config.yaml
activation: "squared_relu"
norm_place: "pre"
batch_tokens: 32768
Each number is 500 + 40 x the weight over its row's rms, rounded and kept within 0 to 999. Layers, rows and columns count from 0. Numbers have three digits each. The size before them is the row's rms in percent of the matrix's.

# layer 2 MLP up, 768x192, rms 0.124, rows 573-767, columns 64-95
101:501469487397484480441565528508459518519514409485530499546504503531399491527460473521545485480491
105:548481515518445476594416525546531517559440453498510535456456536346482563515465484502504455475512
112:449498455410536486504519542417504468515507582443553509482507520471508521470473547540542535454547
098:465538498487448483528490526483539583495483538551563471536518475517464458582469485456500517522452
099:436522524477488500516469538530503562435506492518432525509537481540466503517536466470476480489459
096:473477479462507527562442461568472529508538481518560515521465544514482460524542488500525478473493
097:400491490496442488523470491558553527516564550534448488498493427533562464500599473476440447497422
089:460570511558528457536504504497550561495534424459529551460527562513466491558551443455508483504554
097:459557498504459482460506464463455525483496447547445498492528509438437555419497544441435471495499
092:458464582421647481614507451579499511527563465522469481516436512492551529501502526520556462560506
078:500580596543534452511522415525470531505553502455461517499500544441481517502526479525511476459527
104:475489415497411427518437529518493509418499545538583522510513462474503531539446534467497469488439
092:524554451555520490490504547471469493590451522487547504499487515567423498518518469444521479556483
101:490490522485518513520486558480515493491565546416475479509552492559458466498471502485490530492488
086:524506549585479516502465526612553554462517531512532475592451465499532470559552612512486468564481
104:494575477514513535506509477537523464430484556455514439502523554567537482517512554489465578489479
110:470546479556448468523478525526532515524539522473498511453483442445479439610497559462487481452514
113:534518478473501454517514426544504539509449447503492435450480407503490460504513497472517485470520
105:508534534465501534559504434436476500530520511548536578575481562463524506453466528463500527493488
084:476528533483457548505511481491491548510542464484560487439491499493522457544481510461484453498448
089:456479436533498534493545461553529472556510513454622515516543548479504549477548424478516557575559
106:564564519470605487510530442507544534456470520460579514513522531483477520496538509445551471540550
081:464543502504452535522539535493523589472525465453519494490485544480542479477469584498516448492507
111:456544493567534435502478539514501557498539534497506517531500549433529480473527539520487465515482
110:486444476530516562513536527522532557518462493522508469489544535523495593503519508527482477528437
112:550547537493519531511464487470515479511524489534500535524514498415473541458441491514505475458482
095:445497490468482521527494474567491474467482521413525496561445492477400530475508456479491501503554
108:457469543477540505498506484516580460473483516463544489457555613459493572552480487474515491536522
101:547483490444503515535464505521406510404486520512475554574529447435478527468438590521507503608518
094:490502448534489597483520530430536525544443490527494449532506553508381580503523456467542480513513
099:518515532513455573570475495561613544492488491484545509487523516485522560575489517485488552458469
104:525501482518533464567501490515522516522570554559484494444457485455464547576539467459540418519480
101:521458426405473484505497515543495570456465493498512517500468538588404509481497440413529426525505
123:494596550500480503456483592491501419400463516443476481478516458461475433441555521494515519521488
087:450475497526502505499515497472488535566496515436502485498492492527466519547484504537467457498406
100:508572511509469468495483467479519562565536444515565484509511546507518443466522482537513487527517
108:486472535479596425491524506556578456463554357474528468584534514496481507537488472506468531437477
102:444455450504443542447476586510478562530587505501501539504541508484504406498420579507464501473495
107:530476535506486457488390545458536606513514572499511483506469548511541470471520533509505485527526
110:380527522453485444486484499470569526500536525531502530527459455540539564500567478495517479580495
111:487541459608483518483423543488551543470494487471473502511513467518480525561506525537526567505551
104:484464489508583378527479419520493515466563458483507531545551483545496548538551500454492487509464
096:555494428505480506503559546505528530499484493478550549497530538509499541507468466402500563520599
098:561479500584505474505514503530562545439565528438509542557445482525558474505478555477414505486469
115:595512501526474494519457541491493511451529455559539419511481450608541557522538516498478480464446
098:533423473520548474536498442486458477530535532500449498557456446537483587516517514548495508526443
111:437515528512438497519440465529512581536528469509547494530519571552509469495510537529445443447528
103:443485462598491469523476494483500496564524494457523514542538561512403536491532526453508519485577
101:495648486537534536491454525512549577530563515518558555495513482536532527526459538514484474542522
087:507536459577417505529535537521526612528489417429551564529519514465491489514507536461508469508525
088:513572478547486559482479523443554546599548497529529546497503463543468445466497514502552543459487
077:538493510451455506579456584582578539460527485528541518496556589500545519527441510484560502468518
098:543463524415511429483414527465485465483554556529469526593459493507494498451469534464433527506524
103:468567567490536483493462459454471488548548462461497564496541470463525503484577526547466467536503
101:507441450492596469522497473486535444525523581457523563549537474545551539551471510502486495550461
110:543501489507540519527508529458498480523546478492536574539507461548511480497398601490464496527540
103:491466461473472542494411483478443495433590516517508513463519458534556503478506537520491524519468
103:465517499481537533496469449437449515479468415494511509505516500532494412454461516514488514446540
098:543520508496485497475473493441471442460465585576538486534505489492425472562536507391524526496472
089:494427459466512496441452508547450572494476551473519459447506441443570546462484517464503526545503
089:485461479565483508536523454498538553492502472498466507428548486424423491497511478455543478485506
109:574508505480531476505489529515580508541465518495512478499492485439475509526546541525510496418453
094:441522621470588460607501475506463519550532535426396537525519521516490537533491516484517438459529
093:591476483409488475523518615505480501494504504492528590472533473505558505508436497501526522532506
093:392526503586516534479439579484507474557545449476481508506476504483551478492521530424505510485493
086:505560509522499485555395561487464540518497578454429544472482559465468484437453509419561495554560
101:444445492548554446473468506473452474485452487473504491571494497566497472490492561438521430544497
102:512551530433517440509535586489527553532555415544528521495486502474507507479449464530508516506488
107:353511543473424421509510540580524549525547523531529537535535521513423483612485506482527505434530
096:466526429535530479528562490469471491470496541502486514542557554486500437564525510464566454559538
101:511508468458532491549495389525431567555494455562542508518490465472463551496494425484509502595519
087:527492462501533415523460416600494451523502473506470535497502468532505432468454501500502479553426
135:513491436497491523501499540505520563496491534452529491502579498569506543502533555468516462559525
107:502506526511541485555418473473508540540505506521513542475510419504517488601455525498503486477426
110:479451509478532517529510500444560426489490441507489451492553544430477508385452543535556502495498
097:591493496514591511510457555502508543401478557486527577493486564500604455553448542447529532516516
102:506545512544536521536478575512412525507510520423548541439535555514546500548493490468529466487511
097:462581495497530484513509523510501586485509495478513585413476526500473538434494432407506483504522
090:487540591520540529525464538537499483540562434490410520441490452524473492438603493500556490466496
103:489521515444534520518537416542498490494481542453547489549493464504495492533452468449515454472509
111:596482489509474503528499493527541484523548493496535483414548578557480435491449457519568523548495
099:517575540550485492538475470530546549505553475443490433552461506559500465505534536534458486498509
098:523540475554514456498425547547516511504497467475503468489474545436438505456554529449535458455562
100:569522534465447513505542478448540529499479442535542480484505494457455545495449445515508520516426
109:538501505476504515528533554522472471472534432448544479431521528589500528465511515454546464553545
104:447444508559532591531491575455392586548590533481554532462513512469540521545482546468472433482459
092:521563524508464524559470527544515455441516475503501530507504464508441577495455470455515459478473
095:524457575471485458534475495561514494484452474453528479493505510502486444509495545546521437430522
092:433486523525480526496436435428498527562471540448462514452511577494424525507499517516510477577516
104:546525559490496525494588548595538510510489562475521565532433461463463499477505493460516555502469
098:477548494471420468497483544511404561543545517456521514545509427536498496466508595463530445517512
080:461568570516574522609528548504437486534534500457480508542571533512529489555508510513551493509524
094:499512492537525572501484505544503516468449504506528504476481528549458600498450521526501470548452
108:535501522440464584493486549527484507463507567521508535474526506427463536445528437485566542531506
097:538525518461573416481591509578529484486531554490541506467486512506439453534404509472510473525497
094:527431491466474512553480520444582470616468493505449507472511412447501460512454509503442558517438
104:510577481566521478469530491580521447501482440480516523494510515490554441429533536459465478466543
124:494471432524528457535494420421486518536481527535499535489519487512453543557494436512583465483447
090:474472439483569521494490502509494587476538390484499546512556491624477526373480505496545548535490
103:488503519401549492455445437528530470487508585566477538503497484510571521508440561435466510588482
100:455544527474507447520496507548515624548520558555513492499540435475580514577489467468440459511458
090:512518492465502503497490510493521484494468531462534474541453448508542476529380527535448493507484
099:452463536534499512482497498439466493542549472490485483500469442533508558533553534422438490536463
081:495565501598534519491474515513552559475484519476506553506461485516507476506439445447526487510467
118:537486507386438458525440536582525535476568454536526498531511486500502561541480530476462495487465
100:562509512505403536510501474568451460449524481483488509476500517511525442577477452550506512532442
097:503544563481568494552465539481547465443541477495493508444488585489563544538440582498465491458451
105:491457546455488429490450599475554562536522530510529523524433485593556600486516442471517499540516
107:495498590433577496580472500441545452459495473500473508477498531441466511525442529538534417503508
113:590518594523526514522544559484535483544462539467501541549508457528543484516455492488500545538528
102:444526546476549454520461468561434491532534529441519494519541464451562547571429402523487448530510
090:471479500525473518515465525497524543479544443524456498517539468461486460490478517602484497494500
078:505514526501507513537466587530577553490567449528623502452540562501530506487467464475628556499580
097:512545527543450524463388491541514551497529560469524430539540498565517566506529511488505442494496
096:514513469539491542517498457524465417481477539483558486485504434530517519503464498479425433499467
077:480508627547533503560453454527485557568537553452387524450550456489494547508549466495541492492492
086:555550474439491429529489528477470532443495513524495544543488468545492425462447501434498477524542
100:553490474461446488509470532409540480529481491566521530525537448484484440472479554469562531575470
080:467515502581488494459552523462534541561483537458523516566480491547434490482474507456503494529475
103:534501522486497480482511468441517527581513452489507468470509525552452498503529491480462490517543
111:486453560430474474537547499526550517481531473516527493430508521464520551591472516523505543525518
084:463517549535506529509460468493547529537491517492460524534541545522564556537474481452474452479514
120:593457483507455496531473496504497462520529460512502486500510462498530512450544518470542505454552
105:513482467467530507537560539476543605577492470466481541496520456588464540387471518484560547503545
091:522489513456512436489464473491478498496533400483517506473503458525549457475434517475447466502462
101:549554560410466483500480506572470529504517495439551456490524513483539440536563439420490502618511
121:527458481483526550538503480511551499536543516514505461515557552570510462539463535550498573494439
104:485540590552569582609491492601558535458569488482533474472489508453541479600501500511471568449462
101:470510593479455475553493444599462467486454451435469525445466541583452436531505508525523432525512
094:530491479542478529552492538522507495518530517469519552508521451540494586488444539467493510557510
082:486622605491533493552438537551498516531590470460508520450535484515545471487540535468485492513537
132:499523536533485468522476447548565461424573456426561525447533589530516537463539533474481500550526
108:466510541523535483456418487523482561552511527480540439533528519528485529466464449495512531513497
103:455452537483557572485499612549474494508467565501498492534565471575502604549564551398460525491505
096:485518560550480474598468592554525504565466455496561497476466534449476500465530511466516433526546
089:519415508446474526467536535510526498490501466454557516473509546486431571497433502457511529548519
095:535462552467540513557513542534522492545511584556512466441529485472416538459485517423452479489526
083:462564491535411518531478480507480458519486490508568524541526526483527506444518499507551503601621
101:458511496541490460514488506484499464467511536546503441500572555500604516631504561577455463463474
075:521499578456492490507474484514488538515504487443556502441522553554494537514451483432577513547548
109:506499500548501498560511559430444469509431528490528510501576531532504470527543555475510511478534
092:447558573513534504521466499494524584601476468481464515503529522483488504524539465478465447536456
111:481539497499524507536473569520415508545552518513500498458537519472546465445519522437503519519448
082:490482499524523477501542456467541471476468554485569456562498522523442510579455505477475508496430
081:468543506484476474539523473505524549540548420480515478549554598500508483452504471503543489482519
095:460533534480523558563446502489477502478436555473534479546522527470497451537459538426493585503477
110:571490440501544455510488497492495554571518542465520552522548466488510515505480485510478476506484
085:546557488522451453540540537510524595496546522424502487494475518502557435482478557484472393502496
111:460600537521461556527465457432524525516511435532476488495463581508455474530583411498466516493464
096:544499476543597485500595504513441449474535506480493530596532481476477516505526506512525570436492
112:469500515515543474535527522472516545526528581491508518501512518566512522563562553510448502524466
097:532457495522490464524517470460472484442475528516529504524492534496544496555471590478499521472515
102:538478461484508488565487506521474444478555426473502527523504470534523480489534552510491485410518
082:496509554480491466549461493540497548574527474451518504534452429451468532483537511444511433490526
077:518532498598493474519462509477516476521480512468457498436477426479486528536493539457549496538538
099:552449446478480435465441478467484490482498526516485520473564527541484537511418511484491467558534
096:463440491547495482580517586463523606483519509496497557472527516444428515511456445453545496525526
100:548508464535533543482489473550475512454515476468532483467559500480564486460475529518511535492469
098:438485524474452519525497546502558503538493446523540510571504471524516505485459534406514529433483
104:526468535494505491486475498501543580501508428447462586487484537533498548575542509501523465458530
086:449528546544529542500531547507468524513521458499484477518503526504525512495466481522503471543485
112:474551501542454467464476452548459528530496517425491497494564433536489500469473610441476476530499
108:501510443475470441468495497454505542485496510470501461472506478518557582506495589458498486494514
091:477505493443463506517544568576470423487583453457481517464516442448456487497511457488510494544559
102:480487499387534507527480467529526423480475526505522473540536480546547583563532513471443459568500
095:520529547468515421475425514523511539517555502446480464481482485511459504461543587427490510573507
094:556497466566563452486503462493479465453527484460510524480588531555495520531505500500500476483495
098:469385504462545483501513454505478461452467494501529530529459537515506497504535486509543442501505
108:482551513553566517472436479557522480439570448577492524480527520543551548487525530476489454522500
153:528501530453455508538468648539444486591563535491466532468518486501420514424518478413510531517465
100:422543473562472415541480555489457552497553494480527495591505464475484547437468505540515492492535
074:502533521524476513511500529566552535471510433518593467466532532527453554440500512426637515579562
093:520483472476514512512555542522529464414536392471506541458513433490485551493601531476570530478529
103:532554502431484462504459498494591564509463530465502521494486504475500539455484471524511449575506
103:490508497543436534494425548485470493518515501445477546518534560506459480505530493442544479519545
098:446443512494470526458463525518447555582517481484485467522468495438469456498441472464481572556505
093:467504456464475437511531502448495450531488432459495508481473466558540502461422515443510478531511
110:453456470412491457473463452565457550554483499481556508579526595508487535566527467504522507468487
078:531520554474518518514456571544514556514524497477596492418507518534493505490485484408616560552572
125:558554476555484499521465467492500530573545492485520493492558502555534490475490551452468465466511
098:505470496512581489498490524503503505480515465446490541440463576542468483486519573492555495518538
090:497514625541488469553485501513403455449562574451432470483532501468540438535462548493526439442457
101:462462481353528464497456495520500559518534504491533444522501599489413497486510536478494500424563
094:538513527475536470488528482502576583567574457514577530511512469562481511452462561479529470519499
090:433470511468499609501446491488462475453457535542514634466506516509521495505492530413492471516472
110:564437522473418498514488458577540538508491487523507528488554517554442572495410498425497519496527
115:465463501396472505547509514583539469446504565508518565529471541465558564544500553500491402451508
101:457496505556443554493511574479531531510493561482488533572492475528488566511483499415488487566441
116:550517522514537602548472504509526516468513494473539476474518508474474453530538513479530600512448
073:512546524474472542547434548585535511510505531505523526458546536506525489516460459462557506513544
088:532462542480450555559462501523516493398528424540524539506541516473493532553469546520514526478385
097:503542498467494493485465547454559487539474465438525546554479442550557460498414539504510506448504
095:453557522504485553528511526532462519514536556525517500449543499537498511451488473480502469459484
103:454500565530589504532474484498479483496511466449505527525570526492494531516494509541517461458469
102:435539430478485518528570456499527478542501529522507501547520570511463537465514488482448519541527
# layer 2 MLP down (transposed), 768x192, rms 0.114, rows 573-767, columns 64-95
106:497482482593511466428564527474414492438426452520546494459540513517504535567473454516489516505518
105:582585539572457501546498491468506509546477500537596503549470475547489459513472528478528493392558
105:445496452515483437465552505457491500550472522482543490458524508558510518490496487502501546411485
091:511520517491460536484496539431508486474533516529477510484396436496510487518500443551555487527410
093:515451516483494463501517535509530487446444508481399433464523517609508479504477498505507482504522
100:521434452512486556567434460444478451473453481604542537562553547489486501538476476477564473485541
102:486438450490521431490448496520460555516459475492523550540592468490424525493509530449559416499578
092:493411540480507555520512491564534403447539552503536481447488546460472513492529488434538521509518
100:549500472435471568446502479506514543506475580451414488461515476495500549423523478496479446500521
102:478529462518480476500573455464467518528524541472537494444497516483524510429541469529601447552530
087:522490517524491521490497457479563513566507474461421534456517494530578496474532422512438467437440
103:546516578510440489508396559448530435406486506461450525504489480487509515537501448449495534466429
097:520544465502495479412547500567529476492507531463475428569529486481487504499489493560508480441574
099:528425472514589518444514502523508554445413499509500541476514514419516502553537526513427528511477
091:539421512515505496485434532527488523511470514609494539529444465538494496457549538535404517531525
098:596492485462524541518431511510521490429455456497514481481457552527487498523488522503494548449506
107:537438511479494479509445449582493523465453576507494492523398516456455520526467518488454481541565
122:470467448485494477463466478489490543483445507558561534477414503487603523487477482472446517441471
108:580546520642557543438602515486457499420525479532464489566530512481484532489524534485497511505493
089:492520504517559542491437535485580493511460521482501519470405515506493498431508517526541495497635
100:503496560431477512596526527442554497542468450537475548472504519523482491442484460495471492418438
097:468440574431499532537470507549539484518532415513613458465531446501566525532525486481546448494581
089:512554445486478506457549465422484522490458516532492456531423499466510482469510504522388488487513
114:475526477481496512499515441468520480579537563556489478478497459492451510483453461530482531440509
107:518451434400503529497477569480534555514496548553502514528521522539452538476405520506481516502504
112:522490508514452467505525513475593500499503475545512560573533502480561473480589446525479514471493
096:495443460460530556489407548517558471429426471561486466463510538494499447499545532475436546517531
101:458507494474521482508483481506524500488491475523499517527576478437438510462455481474558510518522
103:495485510513483472490494472500480490542430512501491493567497526497502433530487505537517496509527
096:582506452481497400398577443527522423511504503526492468544529459475502513467505462548496437509527
101:439571523561484557409553517511471518507505536483497405517451431552501492463552479494425528568468
104:531479444486485561472498537462521510556448528505552466448453538517538401539479546477575444530506
102:486508490548537487457490492523523565526430488461517494466592475490497471435452484470465522454494
113:564483495506504485477550547458499488489514549470523523527524365496477445508525504470498514576466
086:485505503505554596485457433488529456466524465507502525536488561510526459523505496531573539543568
105:483438550469512509541413520536523513537597519417549554463526480530495476519541463534597515548454
103:528506526511558396471502545475495478512494486453507501573480480448452460433468517498500491431480
099:425551481507431487535483528454531527554494505468464520521521485530492465505465455524452493450529
109:448411555550515505501485465409556502513467489574456524556455567534552456481509479563505470551483
107:509408493478512495436523494522512511435423481596455523530482416503483487497499549457478499513512
109:458510500446429519536512538573538504451470513470488481489454470452442448543411543477509544502486
103:536510455510529382520508551432511471485497415512473564522580498463446515428515477541504471469522
093:502513530534529423558513457539520494522538520475537496489446497475544469470520495452553557489536
095:527491486519577559483423516451516518484500509484435478521452472443514611493525510551479535523501
112:532486565593507566472494510436541472465459462500513466504484491539522495451534493467452467417503
099:450494404521457577571490427518488526527563490541472556536493447596469551511467509577530519451475
117:566491516493529531494542481447526501594549496563591427522445477485516517503465498525474405474448
106:575530479529453452440518512546512480506499557545435478539562447479473534490545494479489447428539
100:560489584432486536501525447477548478528481474507508512558476445490553473491476556519468503518532
085:538523443518443546399541498499528490470472553541553512484472521482535515499514541495485486451493
088:560462518508433501469540590485485540491486559423449477435409472509527455508497473479581542527457
084:521498435496467505491526569437490501471511472481542419483440514474513504522477523546544455492477
099:501521492453464514520499442546551567537550508475480530456506463532469470479442429519495480437555
108:499551577542495481492529492489508526485555551444491486468520464509451432452497480472466524521510
099:504541419533538504455538522481518472527451571484496527519406442486563495551527454516559512541427
104:470548550484506472506499507440439502552540525528524561521529509560488486477430501514419470541550
102:460554527535548564480570505507566521540484484480517463461494531515537516530472508485465439502422
104:522456520462515486513452564483396485491465458556501518519455545446501600468471502472548453511510
096:554478441497513530452536562427400473421504573473482492475429504463534420493510497456517489528381
092:485446430529511546501460453513529497473539504549479497568516490455560467524419571531495535522459
092:551522432461534437412531543656458569528469521607490552499468488533466595465534546443542566525463
098:501527415455478553456568485515496434579448514529572473483468463508531514472509545559622529477521
101:489477499498519456553431520498510434526518503449356555520514491494472457444544491484458508506446
098:540473451492516567443559491430524474517493464552517482465419455579538429585513532455429519496524
097:488540521509583552426587506486539521535506425535467510510430393502487483489533466535466483478503
088:571520434479471526542505592474461480507496560447364490430467459474450487469500449572538559538497
097:497531463499505547459503477515499567538532525464543484374520471465465527548486481568510456471437
103:552554490502509484478489491436525485553526425522507512523573509563512478451582502472459510492434
102:521472509460476522508521500524507537493416553605535516520484487443449550530497598494470511483537
096:460498479515453432452567520436501518533479500519503423506481532500470503458471450535534495510512
100:501549437526494487587460485495513568446434419518513532506453519554521514445431495529553491563526
099:565410410548467543503480443539506525451499440555482509513498496580512429481493456538533548456484
121:539508478452556545527484519541589522437523541526484548471464542591476479543499572486511543488474
105:426546444426590479518488487535501502590494542477596518482542449572491534519547479467592524442498
106:463455465490541460468507545506452521542477551556534484516519517464519589489506476571547494519448
095:453484562485531494443539445479487533542474438468480554480489472494488481519564487528458574493524
102:565491510472547549511574532548578527447457532516501441433511515579452572513476479508463442536513
094:509502432500500562476475486534503511496500457550503477404566530527458576443444439491556554508567
094:559505615504457527535522511484554467531541542449294492443504455546530463519532489456515508448467
104:501496505495485495478514496566517492502488492493539479526508580473478467469542512425453527465435
106:531607533495432494487563538561547538529551563463505554503524453555508521564534529470550508516497
098:531504511535510526492433504495512511461457538548465499487417462506486534469548536549443530528495
100:518535453584495507560507489572508498546503476465534486545560420487489510525453527487495520442603
099:492544456534477530439516498522532523534539541483520496482454474576578463519551488518490493494505
098:438477482480468519446493513547517508489490512542605445475480487558489520419449530444488529567515
104:510550523488451572490470492494478497550501519463538480498505528524448560563456513492483521531426
096:556560525540470544405469526452489480510455464498517493477423481577547520536518510545436516482419
095:535430445441528440518579547505502475518445541502501488517457549512518501499520530482584436446596
096:549442495496510421383492459483491464439446499544488573538522483497521496503425526546489485548492
110:544488461520472503484503476497476541449474422455481485560540517544403521502516523489477524489498
094:495493567394538482413541517510535484550513533483503467483538467417451445493536503516407455494455
090:522465488458565518524518523453477450519470476454489462514463466446486489496489500584471499516486
097:561499524462537493432534469498546499549458545547449486592438485517451534480457482534431513533577
106:549462473537487551442523531485518505547537510493481481442490479495555419532451448491455505466403
096:559441470557449478476468494449546546513466485546438505509479497514479437463432520575439462552507
093:432550480528502520442500477544511466566516480509575504498511492534434471479572552478604535554585
107:437539468543493544493505550550528529528495469495497477465496435519480475510488448484474448471534
096:445452400581499536453499522500499511550479580491554524470447454521516467513503465459590515540472
090:487527459457477502583482477494522563548448486581536494471488522539464527483572484515522529464506
104:446436515477411531419523507495550470488489541560517484461511474558430513454517439471473476420478
101:499521487490521505572492447499514482500476489471525529507504513439496506474493539558462512547526
093:533505472517425439484505474521528570507513473571494547512532509526434499480613444468501467551492
101:524484534510460428460507523466522562491515515505496445433488481572439559527564459543468498524439
085:533539487535490537488522513526537528522390431451485466498482429480497518499465485577546527494513
112:483475460519510450470510508446520471524486421477459490390565430484504514469487507574482406445542
102:491535529516527479491499495553456497484511493479472427527497558471508543504504483519519473511504
097:469491511533505523443466490566463525468566562489506434462509491431363526449458540504497499507528
105:459490482461481538471488488455520512552604446527455467579459507522512505540546447508492501506496
107:485490491477489519535491477568494503630501489521419470509506492527466512472545472511520465512503
115:530511466500484444548512484504491543489508415462543506540544513558436479514496552477538482507549
101:489514513484488448485413572514510505554541477512462533582494471455546513493426384492482512552470
087:569499537513537485577539516506518566459491491502531534436429495500534507506544537454539437529506
083:534461452445505536471541529502516493472502426548636465504487437481538534498525515522568561526516
099:527512495430567529483439456508578515482464544461524503503422458512452457431514577465450437507520
101:509456535474550491512429565466484529577541453455463611560564516503498500481505450490588532465529
090:512517518509480478586478471441548527523509509440333538454537487556524409473518529516469487473450
090:472503441570527536512492519391559529489496541579476495370511508564482497426507450551467520449491
095:565544492529507494471574566430503521476492544465489505516434501484528443482581553491592414491444
085:492522527476527554475542549467514518473494491476422530516473367503490509499472500620593487533396
097:543459487536479502442464476504505533523470434574622487458521530550484586442472483487489521462511
106:477497513486518536457539499462500533471475473520497520550473467440517513501542519485496542463520
087:444511450491544579542467529478498471526532464519512541510503487464461501491498449536413534506577
124:458491483444466480412479496516419445558532491530455541483436426563492467499510513439493520403569
097:518568467548525451498509516439499547542442471566516500476564490541514501546440466497484528412531
094:444509519483467542567433440504485510502525438474520463445494451586457506466504484519461493547524
097:458555500515507462463565526606515538511521473420541493518486525457562522545528490570524536474453
107:548563498466510461499569512540503505603460540561482446462471503486476484516542549478629538524508
113:484565527492509588487519446465487589516505544525476460476449487515540464475550538539478557526423
103:538441549461495521524531555506548496511471461456493503506484570587493436489523479523562420478616
094:508459563492516504446508422524440467489452572491479487471455471516514471518492558494471495469518
088:496497534590538470529474483545574462469503539434408459526507459476502457479469423543522492481480
117:521456457574492452487474482518532429454452485506509467551481562458496544494455492535437466449425
104:518494437485500497413485495513526589512522487505514494468491431495521523504457503485511554507503
101:541541531543450498466496489474498496479498495490423515597522449482450541431460523513481548502459
093:489491542593450545598496541522499550579406525501622497517464509509538516439478513468482485512489
094:464489494490507501479468548423424536501454484486500504498552587466462537462494491465486469544512
098:493540518627448491384469485453498500516534492481539518497462551560524478469490489489456485447504
083:488499521492477523531528503467581545544473445549465483436489451455481462520462513517408531536439
104:506539478517464523494488477508511481544452434525514451507493503482514440487513621527443543482469
082:472443500474505507517509498521523530525523471518590454444495466520518449541512442490554537532553
108:636512482463565469525453494594593418428506514516501522492500489543438543507455513526503540567463
091:543480479493546558485496500495545367457440527475444521509439521436509456493451485527398598511538
107:494504505482561485487498529439449555498479510518533479494539529517484473547464493539569520518529
083:468511516480457561492518516461504485509501549497466461493493435508481505537496442555527512519430
085:507449487455473473484464498550480436526465507477553506494444514485510480491499540528494481503526
098:507519495479478502510458497548572410468486500446516452501437536468523453538492480489431520512450
107:476547497434514481549484448505473531544512465561477480493550537389405550471554534532493476505504
089:525557465473432478504487469424499541478445509515495477506428489489546488482493569511428478481489
111:555475458439504539508490437442543516532439567508509506516504566515449510475524488523507532490454
097:505472492500538515508574459516442467472474482479517502485433491469473527526436530410515606536514
107:426461434528579575507558411533540515526461426554497442515525570517475525568498487502506568582482
102:521548497471513534488531488586556452491549548450515432527474449515495430478554517521525557484525
104:473508490413460515421471436497438378487483501519479541485457475559494511505501514508462515419545
090:494492547509477492499516556473500490462512560509546469431420450482524434450495535485498456517500
085:541529545488509543527517570462546528468476455542506492417437605522514477496491498520533478496522
102:509499508498550495448511537442496481503492445533503550452462500518596493505494548492486470532488
100:488520517522482525514511468514496540497561481551615515436538481517520568493481375509584455517541
106:481518479540476519477517467519448530487511437526468505486564522486552579484520502527473523384495
096:544562485532523393505459469495448535524513587497479551504471449489484501480582480562507506577520
104:489514447485516534499507488484479573482511551496439469503490549483474551488520436542465486495590
095:468480544583553475497490448516479469510433521461480428532440552458568501493518493506475488470529
107:576451444493465542447502511505561504514534501476521558456536470474461459448537504487532554489459
116:475495482454553450515441526506590481516491542554442535526484494502438514489509481500532473488421
093:527462468605536532455514526488506472512470441450492463448525517553464489579514487507423544430586
106:511482525519473491521546457448504508481506569533517427462459416526519496485525488528524494542521
099:482449479500533501469535505503524492514495548481482495538484490541567495505545587495445460511510
097:542470522509496563508434493522555521505490442594555484534509477507522526431475591499483546444529
107:441507475492477446531512463507502464456484459537563468566490489481536514550532488532536479497552
105:524504500532549508457426495561566528496559476501472492469482498474461491536484487513416449520557
128:478501470414493436545506481488475602550520560532572507448530503510517527483481464493584458426583
102:440534474476438453479422528504462552568538498536509469521509464569455547428407462469484553522464
082:499459501441520491523596470531556475540532486523580467478484393483536498540552504513613506468560
093:454477498438533469505461500516490507499468445599472488479418471507496433431485524606459640495477
104:454560532470447427459486526444440568489510567504529458528426474521503478452490520485453502525492
098:565486464510482488537522547560507435541460541482457525490512509457502507498512501464536506434546
102:500533540556446525509480532538504530552479562478541476512560470531570505584555471446456461421478
094:433536433493493553463518499453444543463508507460456528522515529498467503445489507513515485528499
111:602472477489513531525463500528534508494463580487404504470474546450509474493448578504523521515507
083:493406493467492482505536499538532518501494445551629467471500474505528507505511493492559542492560
111:559516509517539516446477435515541467518485564530479532463467502496549473502527517452457468538443
101:539448514494463466461540487420505477510468439436411517444536487498444547547442474495428492476507
094:545491482484536510517442524524480476466487526521484479451457483490524504500524475516665473442507
102:453530525594459494448538513441558498461467516481511472483499498513514467556546480484507511468548
097:461571490513560419413564513452500544506493524585507457467526485556452493531438507528531487435551
098:485509555464522528463538439512528565503453531451456487527533527488503462523513459458485473418495
100:508576463515541480421476506501495469527484545554549536450519405523501488500476561527469536431508
113:478510469488560492477593505494514506459474468492591450599441558562439490432536407497567455503521
087:505472569507474577424474524472527478486485472522447494489450424534529531519473506542461541496400
110:474507469444541604454521457526466434508427499512531489482436417520513467505493543563573538550463
081:561465485481479502528479521503556457483494428538571427450462481523517464517546530467493504433489
097:561513512459464484459561497492491514468504539514527463570457481471538503520416539595529480492391
098:501548491441418528481481494504521572531520490493554569516440462558457459449497440481484436466575
096:483509467524517549512475522495569491490501474472541508527511527450545483508476569503497512590621
108:481511515511521533572496476528502487509524467479528515537507591498524550550495540491483436516501
103:508462468477510506416540426485552433509435506545484524530425528497519490473522445518507482469510